config.yaml
head_dim: 32
intermediate_size: 512
norm: "layernorm"
attn_scale: 0.177
bias: "none"
init_std_o: 0.0
beta1: 0.9
decay_fraction: 1.0
decay_shape: "linear"
max_seq_len: 128
max_steps: 5031
dataset: "wikipedia_en"
Each number is 500 + 25 x the weight over its row's rms, rounded and kept within 0 to 999. Layers, rows and columns count from 0. Numbers have three digits each. The size before them is the row's rms in percent of the matrix's.

# o: layer 3 attention output (transposed), 128x128, rms 0.0439, rows 7-31, columns 0-127
# v: layer 3 attention value, 128x128, rms 0.0804, rows 8-31, columns 0-127
o7 104:506453478538492473489515505507486506492486501465503511490513548494521510504445478518482501470537530472469496491484498468491440503472493508517505536534493499485545482473449522485500457493482495487511508533430496538482523494494486542530462479517534506495461478478477485526528494502490548518532503536516558509497495543475509463537486496551522519511524466533501475484527494491504520502503
v8 098:518461511471492486526514512550468543527481482514518503515500539528462498521507509522463497484504504504486504498465487501522491493494474472457460484496528504510498488425534547512522472503520496441525524494483516481504490489515541492488506471526434483503491545507506514496518517472482479553544459470551531476480483453490498460517488519503520500485491542484510503473487507510520543479478
o8 097:498542509472539513522477529468506501515519450505516515470486480506528515480502471502515489523516477449483477511511492520526459518526501511510503477476529511513506536510479467483491510511451500541497483513512503509518539467468494456467521529518486516451511476458455471527531475482517466484461493507465528564514518498500519533484483546518458492458479547537499528512526470514531488498482
v9 098:464504482486495539522534483505506508525537461505455534500521473525496541490525452507534491465510512510501497472497491486496510498497512509469479462521468519493552498514478487492481484516484484521475507451535457520498489486527498520489498477536541545496508507511492454486516490473525519486522472497503530487550502538514468475503507435538507505492464551445508507466484517551514540468491
o9 090:546493498535534534476515517526494479555464489447481501522475507462525494489501506484534530520492531508515455493502491493449477507492465518505485500524521529465509487449511503506498475527519488491512499503493471483568526546506461521489510548524508507483485476510499514485502490482480470484499548514516465498511539469522444511501530531488475516455519461502452471511508481479531473535506
v10 091:482483490461498506485516509488441499532497479495511479462546515514521472516551533477551486521508512516505461512491480504517465484503474514477512496529554485486522496502475491509463478506528530490432533496488542451518519476509511490488509538530515472521485534473498502486499560500507476468519427494541495518525476505484463499529490561518480511503512507495476490464483517506506510477475
o10 093:543461529512499465534497448526513529499546500481527522520426488516524518514459508500522482449485488485532514500480502504486476525528531532525470485457499518511474491521496493517441538525525527535499509474509431512502509494464485518526456463483463512514512481484470521531487516493506531501493523491495515476533514495531508518481540512488512489467451473521499524488514488459491495504492
v11 094:524509522528535473488524457451505532496493497451480454500484570485491511508547511527522479533476541493472477542511576530500466517533497504504524485452518530498477479518518512473512494463465502531507490514501498465513523504495503512524509483524502518474469511475544489498491514516504513523484493475480548519499432483502520531487459526509508469538487493483506489501487492470468483485523
o11 084:485475524489496487496517485483491469503523478528541523527516511471493466522456471475485525497508501507480544504445514509507511501456509493531489462497471502491482542530492488490501456509532490499479528498490464491475529470525497530531470495483519456488565521558493490511485480485547439498519486507466482486514572520490512495495514550516492518516517503490446536545504490494469510517487
v12 105:499511470474441488475506512493464473530472538481451548446533476507516502483506441529488504490476509509486534521555464513464500488494487521513490494499491489524533523528533483526492535504485513506469494493498516484501490429499466535515513466521493482511495456509474554480499520489453540522511517507535517468511512476493480511452481482515503512518490531541510535518520488507487518514466
o12 105:459463507495489423454522479503527512492468450518513518516498483538459519507553491435511542523504516500512487484480530487472508473500532523497525510472506483502525477481499468533520498552521526502508452494508502482477523540462512465466517535472493525472539486508525492492500501495504515505497498513461503496484508505556489492472528491495541491503518460497544449512501539507521516490488
v13 084:463496518477480517528504489472550488497477502532465486504524489456474503508504457482470497477489472483494468491482537484482527465478515539480483480484513502500522477510512479464523490511504478505546509469572503525495496523525557507530531541503463507536503536512470492485523519512489530510504502495510482489483502483528462565497507466489484499474465469515427504523514517474505543550507
o13 091:502509459489513483468511523478469529479474457523489485501502545530534492478543500503494484527496492511530512463502487505464492487548542562524541480542511532484467502470469531550507488492446515531499478486470489479485506534497514498472512525522521513499470490531521503445482468496499469487468547476498475495535503479496528491496516507500519467518460479499548551481492492492514471471529
v14 105:496504489522499520475470506516485528498480502508560517510512456445512463537499517513518483517484512465472482477444508457498511524528501486470488503506474485521481473465491532480499473430492515531472518538486481516486510497495540526508528461498465493506518510505466503512496486568458503528467474527498465463541503507479473555485524513486495515511507523532536513528512476521540522499524
o14 098:499486466513478512537489518472498472488529550440479484493525485551466509495491469505492486467522503509529518533521493471477461496495512522495464461462520508503509536512506482506476516555550469492535463496500572465492546525467467460527466533483514488509499500528520493476492508483503518482552537490503523513518510518497504513506488521511507539474488506449467527476483494492486477524470
v15 107:503535496503501487509481549467528485489509515496539510528528534503477470528495474504513497547532454495528503536507496486492509515472503502477498413472490497504533460536479489493446509508491528525555498491501471535536474491488490467530554507505468497500518515517450494492485454473485528509492531492501490494534495536535486472492541478494509488527477498463486455513513474459508531517487
o15 101:522459463535430533538482535478487466520470484529470490500482442509515466468482483479532489479483537518470515480529497534528527509536483478520509452538481515488492516498498476491531506525472522462471515487464523482510450498550503489491499488508502510497535499517534534507486509513478488511505510530526477545523503474468487488529511493495522496548539479494543530500494484512504458482472
v16 099:504492489475511488513512492465478523464497530529506522473510492535473493554535508541518482505506519536449510511554479482484490489451480547513519474481527495492484528513470525500510524446535497505474529474535480505486512532489462496545464493456525481515556442489475513451471495500488506529500480522518502476509539509493480507485478514478533523522475477531529504474478496504490516536541
o16 098:525533538513527506499515468491519462513536502502500479522534483499551522451536457477499539457523448517487521461503488494526534446566530480481476501442506515496507479479529463503482480534495465491490507492464491502463505520488538514531515513509486490502520518511487513474468491495531514499477461504470498490472499508551495504479481519530529514512537445507506486462484492508529492481528
v17 095:515535516526529463474478520502552556529455481457512479526504464492490488517496478531480504456516444470520481476507476504505515518463515454549462529483477504536482539467515493475507492457490497484484531470448496513467522503480488497506516527510526466485508495470496454495540539479481495479492482458478495525512476516528521508469485491468517506479481513517492499513552522517504520508531
o17 084:516481494506461519534520478468486509487530473522509488510510511484468534488528471534501499517476508468492515519461521522500496468472524522491489499500509463463499459529486499463509476509510414523526461518476475491514544473498506521496509457516477506478538530501525490480466478509541527529489512542573525491462510520477517489528518499520500479524486522491509534517501525502500506449436
v18 087:465501492501503507485511507537470525526490503512448516476507482532447481500486512509518445528517525547501493504481490507496495539483518483515501512534458474448509456457471487507482506494465497520494528518516503524464499438533529513496515527476485499469486466485502536490476475492512502507486475540490539524519500511450528518555508558506465499523487497526464523498497469452522537528506
o18 084:504447464533513493503482466460493505506486510515507462498452535502530486465514539480515454519471466506514526526494497465527504461539463490497546508484484503522474517500478547485508497486490487479498472516549508505520534539462511490501532504472492459498452515510502545555510483511514533467521506494475538499486519488538512503503477525451497485505531463447490507521504534528524471517507
v19 103:514497469473505483511441517531494498478485497494451477550524496453494516462460465481490526447497479487489524505516502471442506524517484484483509503483474497534526524521432475486495472470541546503480488486483479485507494495485469520539502477511510481510527473517492494514495494526478490554504539512517485505506484492513490544503484510514506522528464486516526446512496452451500514559503
o19 094:505499480508496554517519506498510460544530500500521521472526479550491528502559486492545466512522453537496479470540495499489515470534466500452485479498483438490497475538504493563562492493453473510524505512494490479490501499499511502489520478463511479478507487540524522496511515534484476478506485470527476498504513497473492443474517475548461485529509486486506527522488519473513498482500
v20 100:499482485513517570528476467538505519512494477445456488514469534459461454526446523473510472551499459522496495501476529495550511526468506488508477474503501493505498538501503498512499510508518447519520445501511533513483531477508482504497486499502501526510542528441502475482501503512481505518488480510557471480512534478435505484539510472501493480502510516486528487488500504496498493475526
o20 102:498497522525521491506463478510466506521489525556448471457503543496517496515496486485487460479506536544527494519504508512469468479514502488482561479444511506511483480503482469535471478476490475492527494511512504485522476477511555503495524493485474477522466476544494502510478492503518456484525508515552516531487516543492526533531462551476477470450495491499529514481528489544486517510484
v21 109:545484480533514505486486510473515484460472453522531547513488523471513499501536490499499531473493487419525509541499522528522477528466492481482483487485526506498531487546529489440470490502495511547519484492482466507475503515478527486469491508553520490453486541526483504509500491493513501507445521472494511502521537539507495503500471540514527498467504500518505506483494492550562490506522
o21 109:504508496495474476481487492494479461502493527420482494467490512476477497451496457544516489524522542496455495501509499494485534532494514517500482499512469520507488536496496516534528473503468473489527533502506462477502525510562484457523500450441494482495537512527518523491521505494489509513521549521501462506487491525511517482552522501524483514486558470523482469504513562500500474495485
v22 097:489483505490526556489543500516491462475512512498492510532517482492483461452516522498506479498473514446534467430463498512519478528503486463531512499472468526455537532488516545479508482510508499526521514552498508480488508508537517496517538498532487487516476488515477503508489511466465451477506522469487479496427475550522518509508515528490485475527516514489531485478525519534472476493503
o22 095:485518525501467476544504481489488514484514490481475490472522501509487505524472497482579512472519469524485533540480506551460514487487509494532530542541518486502478512468489457479515508494520467496523510542463502514508512523508512474536550468476526508512478519502541462502506488454468500499529497510495512520539525450467489500535487443530499501490535466500493486482462453479484524510482
v23 107:523475544485530448497511506484485477497505519502458446474459548504500450482500504495463490521489554515537461511471538497525490491458479525497510452473555498528487481489497493509523496570513520505498498554532475533462531495507525481510484496515489498500474523516490473515509495548495488513495492500496489509521540491533477468465542499501520550529502484485485503499479482536496470528495
o23 105:490485497551502535420484534483486494493509526531509490497474484495495521512489492455528542500484470480447501503514496534529504483490547471506471506535495511525527511496511455503456531464473540523533445507474529518539458464539490508510463493524487474512507514514503505513498528505493489458502535482463484509500507484516478535505453506496513472471502529536490546464501508521481539491494
v24 092:507501488504523492527512493496483504453524498484459518499572512538487515497518509508467551532500497507500523469506509498486558517470487500514476442551502530445544503499500523447512492480442482498504501507496515485523497469492486548488494496488494514486520461504505508490481510529513500474548464508508454487514516495513519489525558513491490571462489497514543486517460512464491514483481
o24 088:467492529487478518558481507539522568482522468502528521507497496460515503492477474492492464460531470544491481479483483477534470469469523494489477480467489535509537473512505521522462531488479522480485497505509518483520510513536528506478499501494513469525461482474534463451542489486486476476498552534476493522533506483512466509500502457538492455538512476524504511492523524500537512505522
v25 104:508509496507511482532547458493460507459464480512472555502487480472487519517461496485510471504512495487484462475492483516465492502483506525516518510508498470554489542506492489504468539512560521459504555492514544469520499516540541514525496520510490514479503543478492437547500537520503491551495482489531469473521507479521480500530502477486493507465541483492513522515516515502509539475470
o25 104:483493473488516529465469545517555490561488514519478474505495497520521535499557504511522477492490509521488545501520526500464453513491443510494481516454557519483503489495487501526498462498507510538461489482522473489495510484489528517471520482479498534497517496520529498497498471464492498515474479460519535511524549508517558497485475528473466474511444486498465504455496512463514512502509
v26 098:525498500502496529487489516513561500500505487512500502525481503455499517484566453525480528511495506484498529579503499486515520477479477542496525493488470552538519531507492484491481535531486497494494482507523461521498493488515462496474479520458489461513469515477472503469475490508503481461503488497535441501508543484509483536484440481481515522530502484502476482460492529511535527555490
o26 095:483538522490492506491523480477469477481471503529509516436521490481475476494506494522526503478514528495474483462505517451504531518550471544517511499493521530482457489495499519500508494516477512514513481523480511462459508506465527509510545498552489478447489545537510512485499482516456507486492537501486542498514439502503472537463515487502472495481547491521485541527533552488477479472522
v27 091:524492485489477498454462511530507541474471521562521511530486480517513472508509548498484458467525513486514526485506501505469559491507542471469492544541479505500506507455486479499538494507488448496545488492476528474532494494471486512544534493495551512477487468515476514488468469509488479497481503507489514503477490460511505477491492483522495460526500499459540460472537505531532484541509
o27 091:518514536555465524505519479477517495495504495499507523482515474490486490485524475491500502555479502465524496518488495561485482505477510525501501504486515438495498493552518532522485521465528496438487498528514512463466501501533487504507527500474499522464472529493498541473535529461486511470505472523538511533470447469496568482513514530472519482450513480498497511479476467481517515465515
v28 099:557484517478502500516446470514503478479472487554470489492515466493495541481480521533512529500545476505535521480518505481498478505525485524523520436518497484450473483523500494481536451455477526499478528485492503513527476539503482523491516547531476495522503501501443505469502475511470497520500512547503496495477519530529509502475508500468496475505488529517453551486482488479495456464472
o28 091:489576492527457499455467497494483525511516520474540501480487486487509491487540471509497467507509503527474480476484529526468541507534487461515470503517489537508513471501499494540491516557526499492472523523451510500466542499474511466462505483501529504539446523478478499521488470500501501538471535483491438504506527482466481476481509515484529528491479508461528488496532505533513529509518
v29 095:523513468448492480529501497464476503515486471511506491510519561515541489462496513502507491518532472493495513474458488492488526515473497461501507514522432527448515503488507476546489479555488440480484473492476497513477485492521488504476512503449499487485490498551527508429496512510542516500469487521530519531473489509485492479496516492515491495514510552485491469522518516522447512474541
o29 090:495530528532505489517547500500488491498494519508489519496423471526514526509502493529499469509469534447493508476460455541508474498524517500488495517486477463475509482503530489470499509445533533504520491486531517491477519496502468453459503506564519522545466489488535492550496510497490471505529490531495476469510493482525472515502499552506513502476532496515531464501461490474457500538518
v30 093:527513483482499469491495520490521476520473543506508512499433490482502513518508514475495489527528504498524483511553511515475492538443474468489521473502528456474472470506447495523476510473493548467483574542486509512461548515497548480483458494493472503505469513491521531507513506508489485497527519487479511494518571530496495536462492476496510501490501486467526498511493522495523528502548
o30 094:468502499489471525462492531490522524482509549450487488511523527487474508477483482528522528482477532476542493553503480533539507532505548488491488503515525469501506532535464520497513479504490473533518485517486493481499474516519478519468477480492515432486499489486519486518500522498494506503474486454504546470556494500532488448524526503485522525491477432491514476526498477564494497483475
v31 104:498530468536492522464492480514470482491500510508543505492483510504472516474501470497521528496437499471457539496489493499508526476509529486469445484477473484545525481528491473501488492481467539501554502496474582503510479546541477491502523552491471482548470495492535512520537477539491504505492449516488484486513537526499497467500514476536518499535482492506507511503498466512523529499520
o31 102:495449476457498518500515552492486521487516503493490496470484474487530499471506502514477489473472481516507514475503486538509460553496467520465510512534524484495475515492497537504503514524517492497471484478484482497518511466466506482465499507501477517435490488511554513511486497516554524467515516512514489561485405496549489464514505548522519544485513539479507486503533493525510523502490